{"hidden_act": "geglu", "init_out_by_depth": true, "lr_head": 0.0069, "schedule": "wsd"}
Each number is 128 + 24 x the weight over its row's rms, rounded and kept within 0 to 255. Layers, rows and columns count from 0. The size above them is the row's rms in percent of the matrix's.

# layer 2 attention query, 832x832, rms 0.0506, rows 149-165, columns 0-207
size [102  96 105  98  97 107 104 100  94 104  99 112 107 108 116 107 105]
[[130 118 131  57  80 153 153 154 113 129 104  98 141 128 145 145 132 123  93 121 149 130 127 113  89 119 116 144 141  77  76 128 155 120 171 136 160 155 144 118 101 150 151 135 147 130 130 162 128 145 153 169 151 144  99  98  90 125 119 134 131 125 100  83 130 116 152  98 111 144 116 126 136 130 126 127 107 133 122 126 132 132 120 105 146  99  93 116 110  86 118 163 113 106 120 142  96 126 133 107  91 145 158 127 123 147 123 162 163 139 144 126 122 132 107 122 116  73 130 118 131 135 124 114 116 137 126  87 131 176 167 140 138 129 169 103 119 163 129 101  98 100 100 111 129 126 147  96 135 128 147 151 113 107 124 139 135  98 170 129 121 124 114 130 132 109 142 129 146 111 170 142 144 181 123 109 110 144  96 123 135 134 156  99 131 140 179 147 131 103 174 150 152 170 155  91 122 145 153  97 119 125  97 125  96 125 133 109]
 [125  91 156 122 101 129 119 102 142 120 102 113 126 157 158 114 119 125  88  92  95 157 102 142 145 131 151 157 103 119 115 169  64  88 137 121 122  91 146  75 162 166 135 112 104 162 119 140 105 111 159 135 102 145 104 180 148 118 106 110 111 224 134 178 144 139 200 159  90 167 149 124 142 119 180 139 185 142 131 144 154 151 124 136 140 100 141 115 127 101 133 142 118 106 114 173 103 150 127 133 128 105 156 137 137 178 152 131 138 108 128 151 112 149 121 101 109 141 142 133 141 140 108 151 120 114 106 138 125 117 146 114 172 164 110  73 145 108 146  99 148 102 137 134 126 116  91 110 137 120 110 122 119 111 123 148 116 158 101  96 168 130 142 139 163  95 124  98 131 164 112 152 122 163 151 136 149 128 110 114 124  85 126 153 134 156 141 106 127 158 101 121 112 115 142 102 115 140  83 122 117 143 167  77  78 117 127 125]
 [169  85 121 153 173 142 119 129 126 131 139 129 147 119 154 150 140 118  69 125 113 134 127  94 105 120 138 151 128 117 150  90 133 107 136 150 111 140 137 134 117 122 122 147 106 101 115 153 151 170 135 204 105 141 155 147 107 120 120 144 112 137  97  94 161 113 140 129 166 141 131 142 138 146 142 161 161 123 157 143  87 105 172 112  81 110 109 104  88 111 137 150 146 128 138 124 166 123 108 144 134 152 113 177 153 138 108 103 124  99 124 141 136 110 102  95 126 102  84 114 123 139 146 147 163 104 148 137 104 160 131 130  71 149 109  88  96 135 113  78 140 155 141 117 136 176 128  92 144 132 126 129 109  97 111 151 108 165 155 176 141 153 146 154 140 155 159 117 157 151 121 106 125 153 117 117  89 123 154 139 139 105 164 109 108 128 117 145 101 117  85 156 139 158  99 145 155 127 122  88 120 131 125 160  97 134 140  80]
 [135 153 144 154 105 113 129  94 152  99 178 144 166 100 178 146 154 131 137 129 116 117  82 133  81 101 145 125 129 132 139 136 130  58 104 137 180  91 100  92 142 166 123 154 149  90 132 131 164 108 147 120 134 114 190 112 117 134 137 127 106 142 123  85 120 100 144 133 125  99 105 123 125 175 175 121 122 172 120 130 162  94 116 147 136 159 129 163 138 155  99 103 130 120 108 154 163 128 133 173 117 116 144 111 106 145 148  84 151 147 120 120 121 190 181 156 106 130 157 122 123 134 123 118 148 125 154 179 140 113 105 137 130 141 111 138 127 107 100 104 144 154 123  84 132 162 135 159 128 106 121 135 118 105 170 155 152 133 153 162 127 168 120 140 131 121 158 141 114 162 124 125 127  92 111 137 124 148 134 142 108 112 119 130 130 131 131 118 121 118 100 124 172  86  86 143 121 120 116 100  83 137 151 184 135 113 117 125]
 [124 113 108 138 158 112 138 121 165 168 128 137 128  72 128 137 157 110 141 102 133 124 104  94 146 108 136 129 128 121 146 111 117 132 101 147 133 123 164 154 135 129 105 131 120 147 125 136 110 127 110 175 135 130 149 100 160  98 146 167 104 165 119 120 114 135 110 106 148 140 129 108  96 113 162 142  95 115 162 134 105 133 125 104 124 118 152 123 147 162 133 143 143 116 122 117 149 169  78 150 101 119 110 111 157 114 108 135 148 123 135 124 111 158 104  93 158  93  96 110 158 102  78 136 150  91 153 131 139  72 171  94 118 128 111 137 111 121  85 154 105 147 159 108 137 141 159 127 129 135 148 120 152 153 154 100 121 109 162 165 107  69 116 133 126 101 167 124 111  99 107 106 167 167  84 122 105 115 102 146 150 104  92 176 129 141 165  84 141 100 135 136 146 124 118 153 134 121 156 133 119 123 135 128  95 124  82  95]
 [137 140  65 116  92 169 145 147 123 136 143 145 117 114  93 165 139 108 120 109 127 143 111 107 120 131 125 130 108 149 140 123 120 116 100 131 140 138 119 125 106 161 123 130 120 130 140  93 162 140 115 110  86 125 109 134 128 145 101 149 108 109 130 130  95 153 145 102 108  69 142 126 166  96 119 138 128 164 142 117 127 111 172  73 136  84 128 159 117 175 156 120 131  82 104 117 158 126 132 102 149 128 111 148 134 102 116 133 107 118 161 100 161  80 131 119 159 133 104 122 140 137  98 141  96 137 112 159 147  94 140 118  96 115 114 107 179  99 111  92 112 177 112 123  83 126 156 152 130 139  72 119 124 101 134 152 104 123 119 130 142 147 144 125 134 143 118  82 107 115 135 148 148 102 127 117 131 128 130 127 111 152 118 118 151 146 143 142 121 138 135 112  95 111 148 130 137 129  93 141 133 139 141 122 143 134 160 158]
 [123 143 150 141 127 138  84 121  92 152  52 147 133 138 145 141 119  96 106 121  81 118  98 114 122 169 143 157 170 141  95 110 125 139 159 104 143 132 123 144 141 141  95 149 138  97 107 102  54 122 133 152 101 187 115 151 127 176 135 121 145 170 171 145 157 165 140 173 145 108 133 114  93 127 152 154 118 122 100 171 149  98 194 156 117 115 124 128 125  93 132 144  98 153 132 125 123 119 148  99  95 160 140 140  77 157  81 137 130 146 149 178 134  78 137 141 136 108  93 166 141  99 104 159  96 113  88 121 153 107 166 114 160 141 121 114 163 152 160 131 107 136 133 162 133 131 115 101 161 114 163 169 131 156 156 118 123 140 128  74 152 134 108 103 158 150 122 118 112 129 125 154 136 132 145 117 140 136 111  96 119 130 146 180 123 120 141  93 129 127 112 141 111 149 164 130 155 139 138 132  92 135 105 118  85 127 116 125]
 [117 142 110  92 107 144 125 161 137 127 125 159 118 148 146 144 107 157  99 156  99 120 108 101 150 156 127 146 140 107 137 128 132 133 142  98 140 153 124 113 124 141 141 110 123 145 125 161 146 101 151 123 141 139 103 133 139 105 142 134  98 140 126 114 197 111 118 135 134 124 103 125 149 125 116 137 138 111 113 154 188 143 123 146 114 139 110 144 145 136 112 128 115 107 137 143 154 141 148 111 154 100 156 139 129 133 173 143 125  84 149 118 126  88 172 141 140  74 133 119 114 115 146  97 118 108 107 129 157 126  92 156 150 118 129 141 139 124 144 115 153 110 133 130 120 140 173 132  76 109  75 118 120 156 119 118 124 132 156 165  94 114 117 165 137 109 119 163  96  89 140 156 102  82 134 116  63 128  79 140 125 134 136 121 157  90 120 158 155 145 162 106 103 151  78 104 112 156 129 122 157 121 141 147 190 116 179 137]
 [106 139 118 140 143 132 140 112 132  62 168 130 175 119 130 128 154 100 136 129 123  86 126 139 130 109 164 127 122 153 129 116 133 128 143  82 122 140 108 141 141 119  89 150 133 163 141 117 153 129 124 112 146 138 150 112  93 129 132 143  93 136 126  89 160 139 105 160 134 134 144 148 144 119 101 121 120 138  98 124 167  72 122 119 112 140 109 149 179 118 138 112 119 134 147 135 153 142 131  92 139 130 131 105 128 102 143  73 131 142 129 108 125  96 142 119 119 116  79 119 163 157 103 141 205 153 151 120  94  88 118 115 114 110 128 174  95 142  91 134  86 158 137 147 143 154 125 129 126  94 134 120 123 142 148 144  92 145 131 118  95 142 116 148 118 127 160 164 145 118 154 134 162 154 110 109 156 120 116 128  80 131 123 148 127 129 119 115 164 149  95 154 135 136 102 141 148  95 142 133 119  92 138 134 117 135 118 127]
 [135 126 101  73 119 106 143 126 154 144 116 145 165 127 145 121 104  98 125 137 133 134 122 153 106 148 117 111 104 103  87 127 167 132 123 154 139 123 150 121 154 110 146 133 160 194 128 128  82 136 135 100 130 160 127 124 127 125 126 113 148 148 115 151 156 150 161  72 150 137 155 171 135 112  99  88 115  76 136 142 103  99 139 171 130 143 163 115 109 144 139 195 168  85 143 125 122 126 117 147 111 133 136 143 119 156 128 122 152 124 145 130 146 163 144 118 138 160 140 128 133 127  89 113 151 138 157 121 109 106  84 142 100 144 157 122 127 133 151 140 104 145 136 150 125 112 120 177 129 145 138 101 124 123 173 161 160 148 157 124 149 159 104 128 170 117 143 129 100  96  92 146 148 117 130 156 155 107 129 110 102 144 118 132 121 110 167 104 185 119 148 172  57  94 125 133 142 103 121 108 154 126 116 117 105 121 148 127]
 [145 113 107 113 128  88  87 116 110 113 161 113  92 136 102 126 146 153 114 102 130 144 118 107 120 148 142  79 137 124 112 151 122 153 151 125 188 172 143 157 148 104 139 117  74 147 124 115 100 153 103 145  92 125 173 177 125 140  94 128 109 109 146 149 121 160 116 123 171 127 101 139 158 120  99 122 130 115 143 135 125 137 129 151  82 110 119  88 144 142 164 143 142 139 120 189 125 138 119 155  98 150 118 146 129 138 102  98 122  80 162  92 120 127 114 153 141  95 137 160  92 119 103 112 104  96 144 125 154 107 171 118 109 137 117 171 141 157 140 136 139 133  99 161 150  98 144 139 105  95 112 148 126  71 109 118 125 144 184 129 150 162 136 117 118 121 113 127 147 124 121 152 123 151 140 112 166 115 103 117 131 130 101 140 166 159 130 149  90 148 136 117 139 108 136  98 128 115 130 175 111  66 132 121 150 135 122 126]
 [105  96 149 113 118 116 126  90 125  86 124 100 157 137 112 135 125 129 124 143 157 123 122 126 129 133 162 144  65 135  91 189  95 149 123 184 134 121 140 135 106 133  91 153 143  97 126 107 147 147 142 119 164 148 139 145 130 113 139  71 155 145  93 155 171 108  67 140 133 153 143  99 190 104 100 105 101 170 151 144 139 185 108 140 110 131 101 158 137  90 146 111 112 166 175 106 163  85 126 151 101 167 134 125 156 129 128 116 108 138 118 156 144  78 159 170 129 106 134 115 108 155 119 106 150 105 105 144 122 141 120 173 129 152 186 178 162 128 123 114 145  92 129 124 130  95  97 125 104  66 128 100 120  88 139 141 134 102  82 106 172 116 117 136 122 115 130 132 131 142 132 147 111 148 130 145 104 119 129 116 121 157 123 183 159 100 147 161 121 165 112 126 140 113 115 119 117 129 132 154 129 149 124 129 115 154 146 129]
 [115 130 138 108 120 109  94 149 121 109 138 126 168 120 105 143 144 126 161 127 102 107 102 152 115 140 125 146 159 134 148 146  93 130 151 150 109 146 136 126 115 136 155 146 158 149 137 131 182 163 131 102 155 123  92  87 138  78  94 133 109  91  81 125 102 137 135 138 156 151 136 158 127 141 115 110 125 149 123 145 140 109 122 161 151 189 101 124 143 173 123 139 124  97 144 151 145 152 160 119 113 130 135  81  80 109 139  88 159 151 126  90 154  85 159 102 117 117 131 145 150 156 136  98 173 137 144 145 134 135 183 106 120 128 144 148 106 161 114 112 113 148 131 150 105 135 100 120 114 129 167 144 146 169 125 113 174 133 130 155 130 139 137 128  35 141 155 120 163 126 119 123 153 131 118 113 199 149 133 159 142  56 144 122  90 118 101 149 157 109 107 110 149 128 115 163 180  80 121 130 123 143 131 123 152 128 130 139]
 [113 100 137  61 141 132 126 133 122 121 133 173 143  81 140 121 126 153 143  90  84 146 137 116 123 138 113  94 182 114  85 112 136 120 154 182 130  77 137 125 125 164 109 134 162  83 141 129 105 135 122 159 132 149 141 127 161 102 108 136 149 129 144 138 128  99 124 109 112 157 113 116 128 125 132 151 154 127 122 154 117 132 107 128 119  75  59 137 123 148 110 163 138 122 101 136 133 110 126 141 115 114 131  98  85 146  83 152 110 101  91 143 165 156 113  98 116 103 138 163 153 109 119 111 167 115 122 105 103 134 142 165 117  76 134 122  99 167 170 114  68 125 134 126 118 122 156 191 164 159 143 106  62 145 165 113  83  80 121 172 174 149 116 176 166 104 117 149 125 136 127 134 164 127 148 121 109 138 141  98 126 131 148  75 116 131 150 110 122 128 127 166 117 106 124 165 117 129 145 111 122 149 106  95 129 137 128 131]
 [113  99 124 181 124 102 147 141 139  97  85 149 124 155 186 152 128  93 127 122 111 161 115 158 102 140 151 125 151 134 108 150 144 161 138 116 140 124 149 115 146 130 118 140 143 155 126 141  43 169 147 112 140 149 153 123 150 113 137  84 111 183  86 137 149 134 108 160 110 139 100 124 170 106 135 136 122 129 136 115 120 132 111 107 111  86 112 106 100 143 120 132 137 140 146  87 160 111 128 165 168 127 116 140  91  93 145 157 133  80 152 127 132  96 126 139 181  46 171 102 127 147 113 145  78 164 108 167 130 115 100  99  94 110 127  99  90 135 106 138 104 178 121 113  92  94 162 149 133 155 130 121 147 132  81 173 149 139 141 109 123 134 108 120 176 103 156 147 166 129  80 101 107 133  93 104 136 146 127 139 134 101  97 135  88 124 145 150 148 146 112 153 152 145 135 129 133 107 145 102 126 144 171 138 105 110 122 114]
 [151 164 134 155 152 176 156 144 127  75 106 131 122 133 145 147 129 127 197 122 130  86 132 149  88 135 124 137 119 135 142 116 151 120 153 131 117  45 143 149 123 147 111 108 133 141 171 116 177 103  94 156 126 117 171 142  96 110 142 139 133 146 139 151 161 121 137  99 138 162 135 125 106 152 112 119 132 119 119 135 104 115 130 135  93 109  96 137 130 130 125 116 116 113 127 142 106  98 126 142 172 112 100 121 112 144 131 120 123 148 135 122 153  91 121 122 138 107 144 117 121 149 112 173 168 115 138 139 107  78  84 121 107 117 136 107 128 138 129 149  70 101 120  72 104 130 119 125 167 160 102 140 122 161 111 140 152 113 165 133  75 138 150  98 126 151 147 155 138 164 117 106 122 111 104 154 169 135 148 128 108 144 153 172  96 136 104 114 167  79 171 131  94 137 100 132 119 128 132 127 110  99 163 130 145 118 109 114]
 [121 128 153 164 122 123 111 139 139 116  98 104 108 133 113 134 146 125 101 102  71 132 116 136 112 141  92 121 128 127 124  97 109 146 142 114 136 126 145 146 128  96 139 138 128  96 118 147 120 133 126 131 146 118 144 122 131 142  87  93 125 131 154 135 124 126 134 135  95 108 140 115 118 154 123 120 136 133 101 139 143 100 123 115 116 156  99 141 134 103 124 116  85 143 142 154 138 161 131 142 111 159 188  94 131 100 135 145 133 172  90 148 116 169 133 107  93 101  98 141 152 136 115 139 132 121 133  72 108 118 150  50 103 143 123 124 168 151 161 130 125 121 138 142 111 130 121  75 127 149 153 118 127 131 138 133 155 161 143 102 125 121 150 128 138 121 103 122 156 130 115 187 122 120  93 118 137 158 168 115 164 130  67  95  80 134 154 172 143 123 147  95  82 130 144 148 135 122 108 135 141 137 147 115 150 120 113 178]]
# layer 2 attention key, 832x832, rms 0.0511, rows 149-164, columns 0-207
size [ 86  93  97  96  97  95  96 103  90 103  99 114 102 110 109 110]
[[102 123 158 133 136 141 145 117  93 120 158 129 109 133 151 100 149  84 140 109  89 140 130 160  83 101  88 127 128 155 145 126 137 106 168 106 153 134 131 131 121 164 105 123 122 129  97 119 164 150 148 122 121 108 134 147 131 106 103 112 108 141 142 153  96 115 114 108 135 158 136 130 103 122 123 123 168 171 139 123 144 217  77 100 146  72 114 132  86 132 144 104 123 133  93 131 157 134 114 158 106 107 111 154 146 139 135 181 138 165 130 136  83 110 119 121 149 145  98 118 122 141 148 119 179 147 132 131 112 117 114 138  81 156  99 159  93 112 133 137  70 130  93  79 118 162 135 153 116 142  97  95 141 111 132 122 110 137 146 114 140 142 135 130 137 119 126 113 186 145 165  96 124 131 103 150 125 143 126 133  91 115 128 121 171 130 168 141 152 165 126 172 206 108 109 104 132 146 104  93 118 104 137 181 176  84 147 131]
 [107  86 121 123 106 178 147 144 140 106 108 165 117 144 130  86 158 164 120 134 106 174  82 131 145 142 140 126 138 132  92 115  67 138 134 172  81 123  96 173 132 165 151 121 138 133 151 147 133 122 138 170 152 147 111 118 135 130 135  94 110 129  91 133 102 123 147  84 143 127 125 139  82 159 154 135 121  86 166  98 123 177 122 123 137 141 130  99 141 145 147 119 153 106 107 135 147 134 106 118 170 134 106 125 112 167 130 169 101 125 158 131 172 144 103 116 148 160 165 143  79 120 136 120 147 118 138 120 139 148 113 150 183 155 121 102 132  84 177 116 147  76 103 111 123 138  85 110 110 137 106  82 151 147 137 106 156 171 138 154 152 123 133 117  97 115  95 108 105 184 127 112 125 165 125  93 159 153 114 123 158 125 131 118 116 158 166 119 143 136 155 121 158 123 130 122  60 158 102  93 118 140 122 141 184 173 143 119]
 [145 101 121 128 170 129  70 175 145 103 151 148 147 129 123 118 105 147 152 122 126 149 136 173 125 111 102 114 163 125 110 154 127  96 177 141 118 120 144  93 129 154 145 127 114 117 143  65  69 129  88 127 135 133 145 113  84 122 146 113 161  75 118 132  66 164  90 128 147 124 113 160 136 137 146 125  99 118 139  95 110 115 123 125 102 138 142 106 116 103 136 176 138 107 140 216 120 136 124 149 138 108 149 142  97 153 139 168 122 127  72 103 135 128 158 105  97 128 113 152 134 130 124 126  93 153 129 108 149 156 133  83 148 124 130  97 143 116 137 149 158 104 116 103 139 103 132 194 103 145 120 152  95 132 117 135 158 122 171 123 137 184 111 106 142 118 138 132 119  75 116 107 115  93 120 135 117 127 128 138  94 110 129  93 141  93 122 108 125 114 122  99  83 148 134 130 136 120 112 103 114 144 154 135 171 128  98 102]
 [149 137  94  77 132 138 133 101 136 153 126 138 122 142 138 125 140  98 132 163 115 157 100 139 100 188 161 117 143 115 140 153 156 147 108 154 130 134 138 117 111 174 115 116  95 174 109 141  67  95 174 131 123 102 114 141 136 120 140  93 123  90 118 181 106 128  71 135 158 136 142 123 132 126 118 117  92 152  58 135 118 113 151 156 161 161 155  94 124 143 146 132 140 115 163 180 154 103 143 123  51 157 144 157  91 139 113 123 135  71 161  93 112 127 113 141 120 150 161 119 115  87 120 138 112 143 146 156 111 137  93  84  78 120 132 108 105 128 123 121 114 108 122 116 107 105 141  90 107 165 110 131 120 106 134 132 133 145 103 120 155 159 138 127 114 117 171 154 160 121 120 137 148 165  96 194 149 107 116 134 120 111 106 175 140 153 124 121 139 131 120 129 121 134  92 188 139 108 138 132  82 150 130 137 148  54  99 134]
 [142 188 174 144 169 177  90 124 113 126 122 138 100 123 143 129 147  72 101 148  91 120 139 138 109 147 150 117 114 153 125 113 125 137 140 141  84 127 168 163 121  75 109 143 105 154  82 124 110 139 135 146 107 141 115 160 107 114 101 109 107 151 124  63 142 136 130 174 119 123 134 103 151 113 141 104 119  95 156 145 146 101 153  94 121 132 130 132 120 130 136 178 156 118 123 118 126 129 115 118  90 127 136 136 142 120 166 108 103  91 111 115  66 152 110 118 129 105 103  94 109 138 133 151 110 154 115 105  99 101 182  97  46 119 149 143 135 148 130 134 136 177  95 137 120  99 132  92 119 178 153 146 151 123  88 116 156 105 148 122 163 125 118 101 148 102 122 161 124 128  87 118 137 162 137  82 104 114 136 137 104 141 128 153 150 129 165 140 132 103 124  86 117 113 183  74 155 133 120 121 175  99  79 134 133 111 117 114]
 [142 122 139 157  82 120 129 142 144 174 116 115 117 120 130 132 113  61 155 125 107 143 114 119 143 160 134 130 105 133 148 138 129 161  89 141 114 166 115 100 128  71 151 148 168 111 141 119 139  84 116 114 106 115 164 130 148 114 105 147 170 111 174 131 157 167  71 135  94 133 145 179 106 110 165 150 128 115 104 124 153 117 106 122 130 118 117 139 129 166 127 110 121 157 101 172 162 135 148 171  90 130 103 144 131 123 117 120 134 139 175 169 149 154 148 183 181 118 160  72 159 156 116 131 115 136 110 114 119 145 145 130 119 129 128 130 136 122 123  85  87 146 137 118  90 101 133 154 123 190  93 147 133 146 179 162 130 108 132 121 112 112 132 106 148 115 144 103 103 144 105 114 111  95 106 139 128 135 115 176 146 149 135 154 141 120 132  98 147 153 120 112 103 103 100 119 138 118 139 151 142 112 135 119 117 101 143 109]
 [112 112 123 158 143 116 136 118 112 118 112 134 150 139 142 138 157 100 132 122 114 106 159 141 161 150  89 146 115 149 135 109 143 137 126 107  94 131 128 109 139 106 156 145 169 157  89 123 103 119 104 138 119 169 140 112 106 111 131  92 110 132 154 156 150 133 146 154 155 164 154 146 139 143 104 121  95 131 161 154 114 154 151 100 148 112 104 117 110 117 125  87 119 125 140  80 165 104 145 136 111 117 121 145 113 156 101 131 131  98 165 136 119 134 126 184 170  76 120 135 117 145  77  90 115 128 127 118 131  86 106  84 162 165  94 135 119 131 109 129 149 133 115 110 119  95 149 121 106 145 119 146 125 121 138 107 121 139 138 148 169 133 132 127 124 139 107 140 130 134  95 148 161 132 154 128 165 122 160 156 134 136 104 157 104 164 150 165 120 197 117 131 100 112 123 142  85 153 117 147 170 125 113 123 193 119 105 151]
 [107 110  96 134 150  94 172 123  91 129 125  93 182 122 115 117 113 125 162 139 152 109 106 158 171  90 120 136 132 127 158  90 164 159 143 125 161 102 130 135 118 162 151 123 114 155 127 137 106 132 150 120 126 123  96 156 161 114 111 126 150 147 124 151 101  78 109 160 124 172 134 126 109 150 118 157 133 164 140 141 137  83 119 131 150  99 175 122 141 142 111 142  80  79 147 104 128 133 111 145 130 157 152 149 118 133  97 112 147 156 155 147 145  80 165 118  92 103 124 130 157 110 129 117 132 130 113 134 127 175 120 103 136  88 119 121 141 138 115 131 155 144 128 110 158 124 111 137 129 108 123 146  95 149 142 167 128 137  89 113 136 138 120 121 169  93 122 110 129 150 146 127 150 140 136 184 158 123 133 132 120 147 110 126 115  86 160 144 101 144  73 106 108 121 150 133 107 138 120 123 135  96 110 152 100 151 145 103]
 [107 113 137 130 137 150 144 107 129 125 154 124 139 129 125 112  69 167 134 149 138 130 140 115 145 124 128 120 131 169 135 137 122  89 126 120  95 123 137 138 114 140 119 135 118 113 135 145 167 157 124 148 108 110 126 110 128 100 167 124 110 141 111 115 111 117 125 128 111 128 170 134 150 129 108 117 127 168 132 102 147 125 129 150 129 132 122 170 143 134 123 129 116  95 117 184 115 120 144 136 151 160 121 128 165 137 131 123 109 169 166 115 155  83  96 137  69 151 132 150 121  92 143 105 140  95 165 140  64 135 157 111 129 121 169 106  44 138  73 132 149 116 131 128 131 150 105 139 132  85  85 117 117  99 111 131 106 126 126 142 150  61 105 128  71 123 127 102 146 120  99 166 151 141 113 116 155 129 134 124 149 118 183 161 114 111 118 122 123 125 145 167 155  94 122  96 125 146 116 111 153 115 108 107 106 131 122 129]
 [174 142 148  81 101 159 128 135  93 111 134 118 155  94 132 111  90  75 105 112 131 181  78 133 123 130 102 136 186 103 161 143 144 123 134  76 145 124 105 125 105  94 102 111 126 132 114 174 148 117 130 151 153 145 144 145 133 126  78  94  85  91 110 118 140 170 117 123 146 145 126  82 128  92 126 128 120 111 131 119 118 106  88 170 123 131 133 165 107 167  93 102 153 145 150 113 109  97 106 162 136 118 166 130 101 142 105 122 146 165 115 105 114 111 129 127 154 138 120 125 140 114 197 141 156 113 148 123 155 129 149 118 128 118 143 120 135 105 144 164 132 127 113 161 146 126 150 136 134 132 118  91 103 137 118 151 102 129 125  95  70 127 124  98  96 102 101 172 170 131 128 162 131 126 143 123  80 166 106 103 151  82  96  90 122  94 158 120 191 174 124 144 106 141 112 131 137  94 128 114 130 134 129 119 104 136 130 159]
 [103 141 128  83 145 125 127  96  92  93 125 106 120 145 152 131 132 174 101 119 150 172 130  82 129 109  88 172 150 120 126 141 130 115 161 107  89 135 148 144 132 106 114 136  95 155  63 114  91 144 100 138 123 126 107 170 130 121 122 135 168 117 166 122  94 142 131 130 130 110 147  97 156 152 116 113 139 114 136 144  94 102 159 118 128 103 150 113 140 181 130  70 141 137 109 150 153 120 121  98  92  78 154 118 115 101 157 144 115 180 124 112 112 139 104  95 131  91 131 143 185 137 116 118 124 128 123  99  82 129 118 125 137 149  87 130 143 135 139 150 117 115 137 141 111 160 150 124 150 150 131 153 118 121 102 175 126 169 105 102 128 155  91 125 136 129 158  92 108 128 142 136 125 141 119 135 194 111 141 141 149 127 127 112 138 154 151 110 158 162 113  76 108  83 104 141 128 132 146 127 121 112 114 171 122  89  90 100]
 [122 150 148 114 142 137 123 120  93  94 152  94 117 133 113 134 165 114 130 169 129 124 136 117 130 105 120 125 162 138 180 170 127 143 136 116 117 116 151 122 120 174 129 135 119 135 133 103 123 155 120 137 113 139 117 111 125  96  90  72 103 112 125 164 120 113 170 146 157 127 135 116 137 144  85 119 104 144 128 147 143 111 133 113 111 109 126 127 142 108 110  89 151 121 116 138 119 162 158 162 128 127 145  77 115 124 118 145 131 145 194 125 127  89 170 147 125 142 166 112 101 151 143 160 142 148 132 135 136 119 131 115 130  90 145 115 130 143  97 149 114 104 138 109 105  98 147 127 133 103 123 122 108 129 125  87  93 125 137 136 125 155 146 109  74 167 107 176 136 134 129 137 113 144 118 172 101 117 119 151 108 119 123 138 104 124 135 178 147 117 132  95 124 161 140 137 110 111 113 152  64 117 125 145 190  91 152 121]
 [133 146 130  93 114 112 115 141 100 143 137 129 124 121  78 116  92 108 116 175 132 142 136 110 126 158 126 111 119 130  81 154 149 121 110 153 126 141 170 124 156 111 162 156 160 119 145 162 183 102 122 119 153 139 100 146  95 150  95 107  84 139 100 108 148 118 124 151 117 143 118 119 125 150 112 139 142 115 129 141 132 136 164 135 143 132 125 116 128 162 136 121 104 161 153 114 133  89 115 131 135 131 137 156  97 181 116 134 110 129 134  88 102 131  71 167 121 156 123 149 118 113 160 171 157 109 142 126 120 146 130 171 116 161 129 112 166 117 118 145 146 131 135 120 147 135 125 115 109 188 111 147  89 163 146 151 114 132  93 122 121 132 139  82 171 111 115  93  89 129 176 143 120 111 116 166  96  94 154 105 128 129 145 145 126 132 139 103 164  91 120 131 152 124  82  81 141 136 150 102  99 119  74  98 122 127 109 144]
 [100 116 122 117  99 141 117 130 122 114 151 179 155 108 160 111 116 108 133  92  90 150 118 109 100 176 151 147 129 132  92 130 116 120 126 100 116  97 128 135 121 157 124 134 132 100 158 155 105 194 121 128 103 143  89 101 107 100 106 163 129 148 130 141 141 152 156 118  85 117 148 108 108 112 118 116 148  83 134 136 152 169 110 165 124 103 122 144 101 119 175 183 123 139 117 147 104 125 137 117  99 128 157 130 116 108 111  83 127 117 129 161 131 158  98 134 113 126  95 126 105 135 131 112  89 104 162 141 103  84 105 107 140 159 116 117 147 175 171 132  61 140 109 123 133 142 172 133 113 186 136 140 142 109 137 139 166  91 154 125 155 162 129 128 158  97 141 138 109 131 135 126 103 100 114 107 152  79 147 110 104 158  98  79 135  96 126 163 128 140 109 131  70 144 166  48 116 155 118 151 104 119  87 111 163 138  62 116]
 [128 144 114 125 151 117 101 132 103  96 133 111 100 143 113 106 123 156 128  97 101 135  88 113 174 126 132 175 139 123 100 127 137 122 123 156 134 104 153 126 118 130 107 108 209 116 135 131 144 105 116 108 145 127  88 125 145 124 105 148 115 108 162 121  89 139 116 135 174 130 109 122 122 128 121 121 150 145 150 143  93 111 175 144 136 198 129 135 164 119 165 117 137  84 143 136 172 147 128 113 114 144 142 142  94 143 134 119 128 153 136 123 104 104 140 172 111  83 119 147 167 136 162 143 158 146 141 151 130 102 117  94 122 142 132 151 103  99 158 135 141 123  85 130 174 158 126 121 136 110 135  96 134 131 165 177 170 176 138  93 119 130  98 132 149 106 149 118 119 133 158 124 140 134 133 144 156 146 114 131 157 132 133 136 144 116 177 107 143 146 114 136 129 156 154 145 119 150 132  90 136 123 179  70  89 113 117 107]
 [149 161 120 158  98 109 108 132  85 145 137 168 135 150  98 100  99 100 165 157 114  79 109 156 155 159 155 140  98 114 124 109 145 113 126 139 151 154  93 147 123 139 158 129 129 140  78 129 139 105 103 123 160 102 143 103 140 140 113  92 124 148 145 106  77 115 144 131 159 115 168 128 112 117 126 107 120 117 162 177  78 160 112 140 100 141 120 131 148 167 112 114 108 123 115 140  84 144  98 140 115 120  88 118 124 121 180 110 151 142 138  67 158 163 103 145 124 117  88 180 140 139 156 111 119  88  98 150 163  81 150 110 123 123 123 108  96 125  98 162 110 122 147 164 125 130 123  98 140 133 153  89 135 141 141 172 186 140 121 125 120  93 120 129 113 116  94  75 124 117 126 132 133 118 138 179 136 124 178  82 105 138 126 137 101 113 149 143 117 103 123 116 127  71 122 116 125 164 107  83 109 124 146 134 113 183  97 121]]